{
  "attn_scale": 0.177,
  "learning_rate": 0.00557,
  "max_steps": 4209
}
Each number is 128 + 24 x the weight over the matrix's rms, rounded and kept within 0 to 255. Layers, rows and columns count from 0. Numbers have three digits each.

# v: layer 7 attention value, 192x192, rms 0.114, rows 84-127, columns 0-63
# o: layer 7 attention output (transposed), 192x192, rms 0.106, rows 84-127, columns 0-63
# q: layer 7 attention query, 192x192, rms 0.0881, rows 96-151, columns 0-63
# k: layer 7 attention key, 192x192, rms 0.0917, rows 96-151, columns 0-63
v84:124157117125098148152165147154103150137144100140085134162113103123144159119125155158147146126138113113142139135163101109099136122143151097130154164185073103124124125112127107083108113173133089
o84:104136114141085087148161103146136144135139136119122136135152126109122146115121100119125118122180102150141145133183126178148127084140136114134112134163122136083117118163143126140133159168137075
v85:140105075124148142137167130158129119137173109153123175133144102158103103161144110096107108115155140100160101134099133160128104165150072130093120130185132157119097136132099095137146146142101120
o85:099117150141061137128119108118113128133151127088155113124145115121161107115089113119113122157130102076144123137107105132120118157157094174092152151169192136156090111111122148151158090187116137
v86:123098124142150122164119148141148143155154143140112160149144128155119143108108102159107114083117114063119105188121130150142115076134077110090080111145138104144125133126171150155098127129119114
o86:096149139130128162121168172168128151162121120167117128115150118135124106143129120132121132098110124151130139150112106166109117102106111140096133141132127167107110111143187171134091140108151119
v87:107140100119112149124140150157123145124147131171107136132132119118099122126126108089157142126142127101099162084159122129085146178156128136139087169120108132104151128154156112182134139156111081
o87:113063115119140137114107138158172109144189153139113155139140121121133105110119080111145135125149134150164125118118119175094161089122144116158153139120144144120144110140141103126144163171102098
v88:097117109153146106114108124151126144169140157132152078151200169144128140140078118110109129103143111129114135169141147124144121138145144163122135129131138120089115133133125149130080151144125091
o88:095133121084111139187140089122148161187120146124141165100140155122151153132139142126132097110152126155118158147179175081150087158108082079140126131159149135084124159136128164125097147132104068
v89:092116108149137103112128097148130156126111194154138147124107137138121115161151153085117118149128119138119120120115107181146136124169112139105132088163123098153112138164105185114149110115092123
o89:113137129148169135122094097127157140113125144187152121150114151122155100150108137077111129128127116121154103118118148125203136119144148142131157134098099098125130151127128159129147107136113164
v90:112171118114126129111119151134179120119114116122117168100111149125124129150138111117132094136153133153159120118162123150118121117146147114112145099135139129077141105135088160177142118120149146
o90:142122096117098141084130158111164113099128095149113159120096142180141129154126126109133125118108124119132117125113108128141154153146131159130104112152125119133100102111150157125151095109136114
v91:098109093167138129138164106100116149180102136138146123164124144153110143133128128132133152071107139111137128131093137131152132121135089113119118133136119144086077166087114133092112114132121087
o91:154161137152173094110103109110108094125099134115169105146122157131152137129148129123172152109108099139098142153092133106146106120149134148126125144133121099062156149138107146160143124153127135
v92:142107168136168063161116099107170129100143135142130139147158149145132160103137130157108165144146162138162126102117124137144162103114173151153116138092117104120155110124169143144161152143119153
o92:083143106137123116137113116158167123101153115093126129131148094141125106136122153165138068114131156150163140085122108142139132093139118136145143109139157120093152126135137176156149169117118156
v93:145096106113139124125182140113146115140140111172142122130135158144159133140162131142145124088129124092136116101155136140103104112144109074127148120115111103089079110096125133086116104113123076
o93:121161138123161095094145126124092132124152168119166112118144096134137130122151097084111108106120083119084102123158097138101077131117173152144176138150135134142140093112141128138131112135125100
v94:134143162110116123153066148137154110124142153128146125166112147087135112097101138133118126114115075169143116095149110112129125146129142140140141136104125120149167133108152137144144136146133147
o94:151128169144158118120124138127138152146137120103116113188146134087104171116126187112112125118090113112124122122140133108113144113116131117180139131146117084114159114163121129140136134149135097
v95:139127144088102157162099124115053151086098114109091116136121098163117093137113138127124099202133136123131151116149131100112111117114089125161128126091122150159155152108116103135122142108139174
o95:120132136116145093151082138157101119113115065124114115104135119140132091093163125134148126164141158135106126117096136104129166135121128131150104141113130145113125169099141076109126077108173115
q96:110132112177155111108119131118126141154138127117131155130140140097145148154149110088114125146108135152122156096123150110091121145188129122147118112096140103170095157138113110125122119133093115
k96:094130121144125118137152124129151095118154113130142166118134105101123092116119099110106129140098143173098159108103147103092124153102129149142102099143087119178105156140104106150114140150127088
q97:104123126123095105136115149145108139116104154107127119121136094138126077111141127135111137113126116093128139170106140140134120130109118099139104140129123130151132137169122105133144121110114121
k97:143132135104125096115131128129128167139095147100133118138127148132143164138144121087137126144167096151141123129165103133162093091116157110117143140152148118124133133167149135117169145159142141
q98:131163138136114149101105125165086161103126120148118095111148116133145133130128118110136110121156170155120083118108071112121147148149120179133157127127150129132156126086148138174137150152143138
k98:126090076119152137109141131156109144121120129151117121090142099129095104116144123162122134113151173139090106146126121074098105096127152092120122092091119106125137111120105119100127159121127164
q99:132126099096155093106151117128133121133151139131142151113165145119103092157123099166131131100149119096116122146131139122118148126143164089115094126117140124137178153164102119117114119141146124
k99:165124140136144098155111096110124143121142125112117188172127137124122136113153111137094118124116123106126124111120139144107143136168123129134123135121189143105144167120110131126151117174131163
q100:134147104104162108151146107135152108140120163160147155151134109134097109163125117117113145164139112125131150147112162151127120132122119113112157100117129105097099154149097147096154120159131116
k100:160131119124133135110127125160119109120213109102118157102100105115091152159108116162104123149112114153125127117139186153114103141140127134133133132108174125140151149134140162119150103131162122
q101:126145125156103101171153116095128131129126105094094113146128128146129142110137113165117147108100113090169119094139151147153162108115186118134124106103123158157101096122162150127113127140120140
k101:125152165124143150158132158074134154129140121134083166145123092140119119106097111135166146118123114139161117121142145127153135079124132134123118098117078122122138111171150123118139134113130100
q102:153133182106155164179107104089125137167085159132177182137102114163141163094127098121122112148146153116126134166107072093165122133144128051123122144140117142075150174117169118136130132142098069
k102:128140164144130112121113145107146157092121159110163127127126129168139116106096077128092140177117132105114112128106114136132180143155095123144083125144141118135110148121164119102106104128115139
q103:134148129086150141122089121153105135107129110131113135130134102121123113133115123104157148095119134152122093127108104123122087122132128146085110121116108144153152119133119081102119145106092145
k103:159130147162150104139085079161122077105142144122146125085118158136135099102167110116064167170151161111173104167090147122136124124124070136170134170119172146153173085103179137126167136115116141
q104:125127151115144142094150076093147153111081113135152104126155117131124128144106149107139108098136071130142113148129143185140108127078122104099185101140084128134125137138108134107119105146132125
k104:126110127139095136130095082122105091116100123079156092126108122149107151175152136101096132114108087088155125134093075126173112098110117137091118098132077096176164115120123136194159144125117133
q105:140119144124109144120132162150115067096094055128116065130112116117096126132113142130123118186122136147146100134084105136118117144103115129106114132093127174138143155143118139144157131117102155
k105:131117142138126148152111133152074112109142126089126108112123082107120124099152174134121162148137140109143151131131113100119092123106096131119125118110105133141109165104102118170159107145146114
q106:100120163122120126140164132144130135124123101128108132131124131137074137123108119143143111121140139085151141121157093148102112118106161100157097145130149090102129127136112190183145165123151121
k106:046177147104178128108067144127152092144126132136116177141115099139102084167046122110163114035097125151184121117145128180154135115124142110061097128107143134078113125154110120169133148134155116
q107:106131104105103107106112160112176096139154115084078115168138123105148117113127152149134105083131116143105144124169137124134159116123187123158132140111106108132128160128114128111116164089114124
k107:148145125097174074136094147151146136142151110090090076114157133094147133077096177147119104103131122114108155125171098154144131131099173101163144150123127080120143118114075128138142152114152143
q108:144142110152152154116119122135127088108134102168089059148164167115125135114109128156166122116127127118165146123104141078110133147072141155119109140094106165094151069114110176117152142129136167
k108:127105078114167092141127135111152050141141094120091122077157136138115144132148148145108151127111143142160080169146130113105142118120147122125101134088179102127118149150120133123124092079121147
q109:109133154123118145140126107103109152167122076127129089123137151116168088149131119136121143146138087132128116140130163099133182159077150162169151145146130122117116115106119120125153089166151122
k109:085144094094138118125128158108135096138121141149121111133113148096156096174105110134139143141093086132158153121123135134102179113106152149120127142150145171137132135171140144114115138131135091
q110:122149123136167151135181119092132151155123178138161118154133160142172154163119112087140119068156090109106159156156139131129082131115116115140172138175138100080123108128127174110124141114088087
k110:151127136166178140151143091138189166113110151101143132131172177128152122144171184135123144108170090129107084121080159178150106126116128130135133100078101119115113113118108130106146110160075146
q111:118118100125132105127185128085114090148139173133128145138121110161171107125145132139134149097118071082121151110149160145111105097185129126131150088168117121095084108164128120125093101109142110
k111:146087116118150120127139092096087079169145077162111111154119092131174157139127134140143120127129123126186145109120142160133117134114162103105111125167125086111191115160144108152113101124118116
q112:115110113121078130114179093171144137124091164104125097108151081139118060129156114140151159126138130104095147114132140143148105161096147141176093141153143124125166143129106153157136105124119140
k112:135161124134098097122120107138118135137110144116127157125097126153104143117128128123091143151152156160137098146137129113131132112156122172117118161122140129131143161194123165154142124173134112
q113:146138105116149155187113135100102112128119131144127149130122124134097138150099127093116108138176126158125124152123095099160121143095134115105152115143098142090168130153129100126123120125135132
k113:133086135142140098150119129149111116125145119119114077126163162128119096156146138189140119096116115094125153150109136132156113160122124102144135120116123150138180116098129126136133097112132134
q114:177116185095119141080128117106127115113134109157128116115110128125159125118117129131151091120110091140166111100099107129122126161094090155153129155121142157113129118129182131139138100122151127
k114:125165102131131152161140128131135114090104113172127150096117117113122126129131114116163109121128130161114123104109126121099138169088142132093133142126098135097100106135123111102125112134108117
q115:080149133145138163186132143081136117139105162136116108127113115104116153169137127124148142143121109140127193120135121161140108130111128097088123131154098124122137147153124183171139109116136144
k115:119113156109120121134162103125142091151124117112107152112163126129107113149139151144143144127154124127081126176152138164160131108150204124106116177147137114128111141109117159161145132120143122
q116:102130132151114124117160132153138131118098103120106118135127143105153112112115105140152129140129120104081136147148122151123139090140097131127183104161105135138105096145111125142099111122133163
k116:134119123121102139148147146134155111157143094167126152151115086118114111158149119143148164103158123103081094150187168122136154086152133124081160110138139131147118112123139114130136173105119129
q117:166116155093156169108105190103178104137120127121083141133129177107123127112099128114143113085143101139150113144136121112124045133106126107115123176115153128115133103120118163104143116112123078
k117:109161155119156144170129174112160095107118141098084126143130166096137120144110148165114096141115083099141109108129124136103097180132108142160077136184128111084149113111142128125128105099133126
q118:134114126122099095143135119122136117136107106099155155126134121102132096153170152103093172156131146148154160124117159130132157155130180142142145148105144104156087113116124064117138099113185149
k118:157138129134117114133105095157127128130186120095149144132103136103121135180140126117097146132123118141137159086132153141138148145103141123151114161124145093168128120141168125066105114174180162
q119:128134111156163104070117052166095094172169167154176112109140113118134133103158116099084142146167138117094177188130139154143127122155085130128141150122148103118064113138122138129154124131133135
k119:149137127121128094133107118131117152117118147149169116118131104109132121094184116132106131183162148153093138176143124171106132118112140115156173135108170137128139133092135135100152133141122133
q120:126132126109133119177100105139083138111154120152092131147137162121159104122156081130128176168117145126103119137092129104135162087129114098160107164165112146131173117098177099103108153165126111
k120:127149138148116105118105161092103114093113149093110135123160122119170132123150105089170095142122121103114071149131140140115158140117132138152118144173158135119159139130126116088104092147146117
q121:136100142104121136102131177155100153147139115146153153109131087091130095106089115092140085159132141177105165147107115183116150148131089154117129143136167122111094188103123103178122138148113111
k121:078130121116130128131132125142072138131107092129129134169153154139136090122108048090132127129156109117110162138127134149156153164168149106138142156120191148118086103122106133153158119177154104
q122:117134169155100085114147122139133115181140143160144122122104154147146124104160101135111104130153117131155152122130085184102094139162128135153102116157123143081075128117149092165112160188127092
k122:116164134127127109145121119165115150158165107114090142116114102135147101066127137110122094177171151108127135127143112203101140111096157100137146108161114125126134122150107125146133125152135103
q123:125097130112096126120126142124109125151127118131118110133138091140104115133113134123145126137105091077158080116137153137131044137165124186132129168149142114122125127115147085118135149141090125
k123:140103150121089116119063123121093134135143126129124156104122123110128064133144114130147124103106118115147125103104160179164104155064122113141102171162135151145114115134130115140174148183116091
q124:142139165120125126119148122132164108162132145132143120140121122171123103086114103103137158113106124102134127103200141131162113089113143110175180150156153135124137097124118114111094099120164099
k124:199151132125208123128098141083141121140163137118106134131141117126134108147110136151182129095138132100167104113155073088148101063128126122059114147125121104157140125142121123139109152105110108
q125:124157098122139061122131151136167136098175159136149112139138134174132113149084107158134141060129107108140203136137174104104135104142148160173142174102142133100102111157060129136100099169122115
k125:079120132170102128091146070127106100121152124142094151138156111151158166159110161101154147149171123117097143074124136102135096101129159131108169153138116148128097103129142106112118141088108126
q126:143109158116194097127083122125159104116188148122109111155118124097139078129096114119146113116075136111101139131113158153127178177157125096108126122094101132163137077107097105160183177170143161
k126:153130154161115147163150110124109132123123111143130142175109126142097127154094156041159150144157096109103103117148149147163134097166163113135168144113098098100141107136116129130125117169116134
q127:100103132104180150185144190122109112120134165136106179124114143086093131103081112142153136126088107142141125104163105124118159113120134169136104141154154140134112153145136177088152150104148091
k127:102094115136129128149161137094134104167088122135108144141149123114127129157080104111159122093105115138134164128145167128157143122138176119129133133103147141109090142135103168144140139127144065
v96:142156078109101109105083112145094147112098099180145143144071143140137150111133127125116128162146158162126130138131129124091147102145115108128124109167056149136137119121128121102103124128136161
o96:104068184107141138166138182112148139153172174099128121136161140100160111131082129104107107080120076122117131121148096160170160155133130132152154149113144078143175161108129162159188116094102081
v97:139158150095142126120123126122126128132101120112108120108100183143128091135148080140098106152133142146132119106116133140111139124135080112115117091143113090138096148112111131138123125128135107
o97:144096089130130111086095146100129138126141104170149135131141111145105165115117160146168142067126124103163140194139123076136149164131149151123119160091162155165149118125161132094129104142101134
v98:080141115159146127141120079135138154130155097141133117154138165170131131164106132125128135129168087116150117115106154145172124138112136108177149088150122136109108133123124155130137125134132134
o98:134174112094092125148144168174117133085103158120110135144113111106180105131140163137140120138116160091133126118131112133127095124141116103109078120148106122153147148086177099162085151104119166
v99:079107104123118112150131102126133098113111157132151103118161140130107095133149127163112176171071153091105129113095156156133117160100101174141133088122107167125172122132123085152131102120127145
o99:112140144148133152164083108151153151173107103090125134142114088127126107136081104114133108130158143180169122154156073159129100130138179072143086132152136071123083117113132159120111110120151110
v100:158121127133108113127123125122128124130113129151127102082139095112132119151158123142111124135126132152135118138129104140074133132130086104117101125117132147150126119114140145150109140091147133
o100:105107124112104113143139122124119118111106106090110144150139096117102157101133163132134115130108119102132162117131143116132140132127148165147143115148119135093115141156087135100113139132112112
v101:135112144131129158105117113133151131172137117151138098118135143157165113116157119106128124125127176124130096153132137133103130082112165141126130144131098151141123095130153104099135110100111120
o101:079129092067126116134098190150129105114103119134128170150177146093062157120107160093174115124110107156159170116089131147173182134123112100120080151121138081120083179120126141115126140168128125
v102:131140113132122161163127125149162121104109144090065169119106132110164159116137123171141164136105140124092126131156148133079093119109106121112104172088134160127145143146129108147065131117092150
o102:139103165144160093087125124133111162101126128156168111101121120114096158101115086137113095116136145138176120106105113172161133125105117127124138090140111101127117127172108136127187118127137120
v103:131168125129129103162153144134180135146130103111090136132123148123166111094158151143145119079156139103110130108111146140143112129077126101078082144128147132119067128145119125128102109149120113
o103:116134102122123152136120159072070073150151107172179137152082130119100135149112130127157133178084129143113133109141137073125186122120138156141102139136133111176147124104132095086126093104180138
v104:144148154154127180139100145108148138093154138172120141140130146148128116105111144125111129143123132136122128119148185101114186100122132142135116120132133152131153072107122124114128116083117124
o104:132180110117159112118127145096122110173124098165130110145089113103149113147138103115125118158139090157118097138096128144154030133129138062109135165089109137140144126160116132105120122140106112
v105:124116130152142138143076095099161120164142139139107145152165165133149111117130123147093105127189146133113108143098124141147102143155120145147100106137139122136149146139117096153134135135155115
o105:124175138087122117128166140099110129110106111124121109109159135110128118103097163153086180140118142151122134099134120134123138091112125133141183130112130154135132136120145182118130130130143155
v106:140141101138132128128147104152146100090132111114131126173136107163119096155114135137115105098149123112119154141100117151112162116101143134116158120134147115176193136134114127158136126152124171
o106:077134130131073133146134149114115145164104134173104176080089134060121142102135103123135152124126138165174106085165107093144133155150119132096084106120160142077097142164136104119132157117157087
v107:125113141134121129181137144131162105152119134128135109098104133129144105122099105121120164127141149095159100129123107157145142138105166103127103119176143123117110118108095126127132127105114093
o107:073125124118139126097132102181085127135113123148131148159158105145114129139171093153106131181147145156115150152117149115075074116129092122145104167157122133141150191158137110132150126158098122
v108:148128156124135101125054108127144143110111163140127145127119130109140116152140130142138140104113088169144116127140137116155157122139130135122137158130113134114162125087131158142144166090149158
o108:149119081144104157127161131146086065143088140175155122100147139129179152094125121118129149153118153150131131169131108119074069115163097144149090126156184116144083127127144113131117077132132089
v109:096169150109126162132156156122149143159157140157134118141133124117165147122138145122144123112137132099128116139110135128124112090081119123164102101143111071152139114152148127079113138126081096
o109:169075129165113117128094134146066097112102099113102136129156104164089109130114129159132089138147135132129107114120169142116094160156103117068151125083120193113136152117074136138176126134126153
v110:120151112161147133140135108101152104117159098129122103147116150106111128110108127156144142073102122146146153140141158134138120137110112095148102126118127147091117166157110152165061154146109127
o110:112102106138134143105130107170167124095110169131134115119091096123119124186163155130090089150155127076147079126119096156128099152153130128073127108142152077189158098110158090134191092110086184
v111:158155151093119153084093136137100149131117153119128206108084153118119125102127135126139115133120177144109121105151095168121093109122137135168126091124140098122124133114120140118144105083105100
o111:126110109114168145135132144077128144174127147184086094150163152149165113143127147084144145128153071125151120150125149110131162145152159089114142162133083149175122169156122092122110107132158141
v112:139128104101127127129071145175130119130120120107146133147156176123170115157140114135100130140117117123119121116133163108157109119113119121120095175122113149089133170146095127142139107152163154
o112:110114157137106122122121118114153136130144125191127151141116106126096142107105145114184083109110159119111129115153103140108111092139128119102153064117106097155123105115162106106093162107106105
v113:160135158132141146100125151139113150163174153112154144139117120143151144124143121116146115113154127110162120124144110140133105109120114126108121127158123102145131138133127154119133144206100131
o113:117111139104136154149108141121139125116124086143092128133160144106131117099106121126192137133094133120134131096123065136140196138089147155183119122083191128150159083147115122138149154091140173
v114:102137132133155094137151125155109129145130113121101148154147156086140130159109097120138100137096099136154136140139145125120139106114150115130123099145101131100129142125105104167130112121128142
o114:148089130137161153119086129128102096110095127093186102112144074131138121155112161146105113113139143128106161129087110109118095148134055148141119132117130102136116129126160107125150129117111115
v115:129109119125123089118125089137130120084148115118141122136086136096123121115144105116102155145110137107149165098123109113108140117107101121132116167098128142161132143136134148146134155153124106
o115:145143134127122162161152155178118113140121166153102157089141107099098121168091167144128108137177146140098112128166155156161096064138104087135109089153128085141138118099073116067120111107155160
v116:102120130133100119140124051140131121140119142121135094140122146092152157138128142148090142132159107105099120146092163111112128145174123095112162103160142116092110149119130109149131130159129111
o116:146143096124165123147135121120131094096114161106124138110156145181118107144141146101149131117106135175106155116197129121151126116109158169161122082059131127111152131158118148100118141106150164
v117:099101104172133150124114148123155114108141160088126124144136123131078116130143141144175129100128142109122103099109125165143133159092161174128123120083154159114119146113106147125129107143114135
o117:153175133130133109122116105133132143144148109129147108112099131164141095088123136130069106143123133140100103146140109125112161101166143097164131111141149136117120148161125055148139129156179149
v118:118116160124137149098144134122154135131137142119132133118138132168137170176082149138135133106136141134093135100101141169133097110097101082127109149151187113109145115126167115145110121152113139
o118:138115129130134082178108169135100100121113125129104105104123093072134142094154107114136141177092108136126147157135138079130125132137151132146112120102074142170140135159112129137127113121116083
v119:100137149100143135124165135103084139142169107160135092129086105132133128131108144145153172125121076112158177115140142093148122133156129109100153120150125147124132145151161103125159119131096135
o119:190153098202124072148084096106188129084152162086156138118168133144115179121146154115135120152143121096078148115122118160114174115122102123123105101107140096150164086101102122130136127133164169
v120:128157111128141138125095174133139152157142119159092161161184148169127131128094150082170108092120110135143154103157120143144087103125138176117118148116112107126091089165141168137166129136106075
o120:153097144118113171123106130082083109127123100106131084079089099118181160149170116162128125151093104102140106144093159117095137145117124093114132130109081118180142170114111086075082072093155180
v121:124086135109121121137101130131115110115126138096111126154129137115139097140142116091133094136127181173145151151119140115140140128144130121121112137130101137157128155121105175114120117130135122
o121:118155096164145133138160157105184160128141163122131100111101131172126187132119141154165185110104064071134117110155134141180063137115139114105130122111150053128125111103147097159122125145130114
v122:128137157107096117127156155128108139104084106140109114136082117133157108119137121167146129140136090134140115142130135130144151137135081134115154107181141121167151123114105153104145076115146086
o122:151131130104128141137106155116145116125175123120131176095147153165144137137134106107098124088100156132133109116141123125071132105116142075115100157128122136118100128144136113122109146150124155
v123:164107171133163117106118145139121081116157111133120101134196117137126178074118123133098125163122096123140124120107125119154108123101094114153099162113096104122164140089159141139115135134139141
o123:090105117123117135132148145125127180112073139120131191112107105089098111177130113115150122084130125113090142166142138119138116121110127125111176129135152131118085132147111107091141123127124136
v124:106119154098143129110120151146134115113124122152105144161102124117111145147111097079129126148080130120104078142132120101072108134130134116155148105132102157148121118095155073126113168116138136
o124:106097094116106119159158100137126129107116164107153103123141142144161140134137142163151126114188138129178163128136131127176164108107145136130120149125144143099109134203089154149123100128098161
v125:111103124106107125080140067136099188136121128147173091116127150165100126152114144100138114139101096120143127143084136120121139139116131135111161126149121175142098100139147090140106097114078151
o125:138112096188157115164140166120164063111130110090086113134072115115115126124138136135153121114143148157135112105168118155087156062121150126183078122145123115126162109133080151135116178120185106
v126:123144126126100156111122169123101107136137125115121183109113112153134150157151122083144133148126143129161135086103119134136116106169109127101092139149138109122106109129114157080143129181105115
o126:123155142136122131141132135130162144115156078127105090136161142143119134079132162176147108091154132169094134139195135068145150151087153118140115134095112145159161145126126096142111114058122108
v127:116126121124114169108126133098100146144130121164110115118145121137115117133135088197140136127148074115124123074136164134145121144124111099126128124145150129128119113123136150171150102102148120
o127:152140167189148100109126121150126121094128158103163093166102145160146171113131169087124142134110179113139109154101085067153166145086124125128145120131097111137145122155094103119095156134130138
q128:121108106111142111121115136116110121146088120150110140187123129113132107110130118143112124126110126105101146121178130104095125129127141131133126168117087174105123160148084120119114137125136145
k128:094155145083140135125107129132138104142083081148176138194106166121176103104122116147066090131105141153131097145173150139118132097134145100157120171142128183113121158149101102109117122102126135
q129:119137108119114113132126126125115135121094139136143110166129155109134117109132117130132155131108118112108155131161118126121131109139129122149103156122108151109133157136097112122130143118136127
k129:120123137134124115145098129099128112134125120099136125131114148141127120165133100133112126144133156148117170124115125121123131096125126119138124136123126151128137126131119150119139138131150135
q130:134126161141157153130098115109132132127146139098140121103138111156139131104106135116143130131151139131149103136098150149126106134118100120127129106145125115124144102126172171133147128127139132
k130:135096113147117124139142120123126142122126147110116130118144109126117135122116143117146128131128137120130155129115143127130121147115122133106131120129120118145119112115141148140127129134159124
q131:137114151158141141118113136130116125111147124121126120114120134132086140123116161145136131136142111130131128126117117150150124150110131127105140125113128122132135091139147142162124137128124110
k131:160115109132123124120137132128141153125139133130107141088151105131110132123142117126156119130129124118126141108136117144114117142117137126120117124134133124156121125141130144156131142121142127
q132:132102125082106142159151150094167124127085129135145124139153178117127100118121109152134134126132126140128156153118135098132155136125131117163126148129148115131099144135127117105097120095129135
k132:127135116132132102148133126105117134144146129163171147129110116143128151128142152110116147127134106145126125123138137149127161138152103123125124129118129114142151142126158076119126135134107130
q133:110131112136149136145116144115150157102121143136152106135117135120163106136120120105141094131081131123126147131119108132151143142148122091118115121141149145131151134151117151104107100123117111
k133:135185109113112141121134139113125098117116140152123104094148124108140123141126127124164135143155164105129128153102098159138112141119105141115158158133149144145131102124163133157107119152152125
q134:146146117141115128136144101126124133152117088159143144128167135135146163133097105170134129105130125160134116148130138141140123111129138140132151109131106125135095095115122145142097124118123130
k134:092152109134113158137186160117120165106119113136135090122159114113106140146115118129154101128152117098123106134105114098160128169111109149119144116120131110125158135124135111158115111130162131
q135:126144147133144132129116163116112123119159128162123148101089104104130109110085127123123133132141117136132130122102116145128146154153137160132148132110175138131136151155110112112141150109114119
k135:144142178135109131089142132126102105157140126134129161135165140107146134099164136138103140127113119108153073128144128142129151127132125120104124129064167148136127142159126142116148133158137139
q136:129124127139127142102134110119121148152143143133116110128126151128122113109137125110136129127134135120144117134127155124133133128132110149122150136114127144125129127135118139129121121144124129
k136:060159140126133129163125132113144085108086070142173150190141178143182084133100136152079112105093126154132103084173144146118156109150139101190132173166107165080128139203074111067136097083143111
q137:121131156099150136131097138113137120092114119142135160173104120101148138137137124186082149163103092143152119130175131123093147123139102134161103138170117124124149115109151124104146129083113145
k137:163121115124116133126131132126138145134150147133106121110140120142123137135135131106128127131144126103123126116110126124144121127129136125114136111117127110140125114108120137139127134127127127
q138:112094148156088137074096151140123136140118126177124128138133150153127133159092116115150133122099117132127130122144163090136152156136122101123099138153091162097091120125112134100103168129135130
k138:129126118141136119130143161112145149107131136103123111128171127135137141148135128133160133132102111102112147119097125119136150130125121114127150083100149136155149099093141111162129130133141149
q139:121118091137110096141152140119160126131096132160103120152113117115115160156090129101109153133118148114145122120100141098140092134097179125073142120095171136148144115134110141133148152120130075
k139:146107113144118124124125121123120096164125162123168121104107126139118113123151126111167146114086124144175101121130159108122152103096108107099142123081133142082126094122125154101118150155158116
q140:115107148100136146135141180121128159101118137128124141137128139120126139170124145110148132132139141127117130147155111125106101127117134122102138111078130112129142133129160117129131153128103153
k140:096166125169087099125085122122070130113122170125144132117125122128159128121094160135115104122134131092111136161134121092148124116112146119143070109087097158122133136118134101132136115152136116
q141:117117139112108104167137124122153118116131154122134136120132106099138126090130128139087140144107148132164117113135139133125122097113132158150129150128129138092103113133147126125163114104125134
k141:108102126169121131126148123130090149127090097135136126102142114172102124138118116101178116119155127115137141108121085123154085168134165089099140135152118101138112107143134123113148130129132118
q142:123102138170137133153131087110144105153112148165141124158137124116139144176148166166139111055145117151140141122127120122152103101163151142162165186161124113148105116107133126135089119130101154
k142:120108103105160116172151147121156148111127107101115144108141128127136123116130139144139113147108163152117145128160093119160139096121124118068119135108130143118151153144119097143142121132116151
q143:142124153111108137124120136115150119134090134095140091132106112111119130103161145125138106146090119123159107102138174141158150109157143115120118136133150140108129134122123117107133128122117122
k143:133099124113097104148151111082130121165128150140107162103175150124090127119164138099151131139138137165130129137140086131079117115106132160126128122147145099168111123156129116152139137148137103
q144:146152127166120136137152117141165144119173173127122127086126125144129146153146120131147113120146128142132116124079147148167132128105108140122142073145178077148142084122154157153120113133130127
k144:131146121154136120094137125133139116124158133145131119147138133115140115119138118124120133118107129121126127132149134135114130127128117134146125122154132127125119136149127124115109149119144143
q145:130116102127126142123130116134118119127114133146110124148140126118137124139154138117092138136130145119116131131181111116126141124120126113154129122121124144098109139141106132114096097130140131
k145:105141133112128145133122126130113125122111124136138145144095141131157112120126133144115133122099126121129114121140130126120142126127139119143119161122121148129142136142118115110132132105122137
q146:126130096131130092147112153136139122118097139143138127150121120111119104110134112163110137138117135134125142140146098134121146142136125127140142132129138144126129140137122107139121136113129141
k146:133141139110112099147132133120116131114119108108127118112127115125150142129143131144124114141133137148138122103137117122124139149129141121114153140114100145111112131155132158125113127118116119
q147:127132118138142131111126134157142108126126116133101129144095128129117159146142151121133119152128140141140144119157104119138131123126138126114137138102106150099126127157092125136131122140120129
k147:127156126129122154125119116132123142087104119124109142125128121108100142120170134112111132131138146138132142107158097126113146110089141166136133121108143146106133121128110125138132125090133122
q148:131123139141102109132138120116135159121119151161116119150097149140128117121118140116137126117140119136149111105100148132129137140135135134163137100152141138140143160143127136158120134116099111
k148:157165155144138120113141139127124167136126119106128136109149134124105145117116121106141119158107128146089163125111145114122123103139136136122110124102117094134116131142136159147106132158145120
q149:130127128134089173128163094123118093081136113125166132137134105159110144150131126132142125111122127124108100126147134131097117130128083100098113094078137166111144110121100154134150176142108152
k149:126145150133116122101093134129126133154163159122119145114120141128094115157122119114169122127120114154120142128110087098114133121109115151135138130134123096116122134114116118170147156123154125
q150:161133096125142119144139151120144131161123136118143134173099121120083162173144139122141137102100090138139131090091085141119130120185068120129140110130091103119153111114145133143113125141093121
k150:138144159096138151114122146111137121142125142123161113135132164101143116116113102106109103122123132130119111096113118126102139144137117085126145158123163143137144100112127110109119128139140131
q151:183095132123125119173095112113128126120108127097121153131142124091120148079157133157091140155085137143127174136141099139111113163111113124162160139076098149113133143133101174124135142086139121
k151:127142161098110131115151138140153157113102137145140091107127139110136115122122128124158087139168126134140133099113107131152129106141123134128143125133128132141126142126129142142130127147130101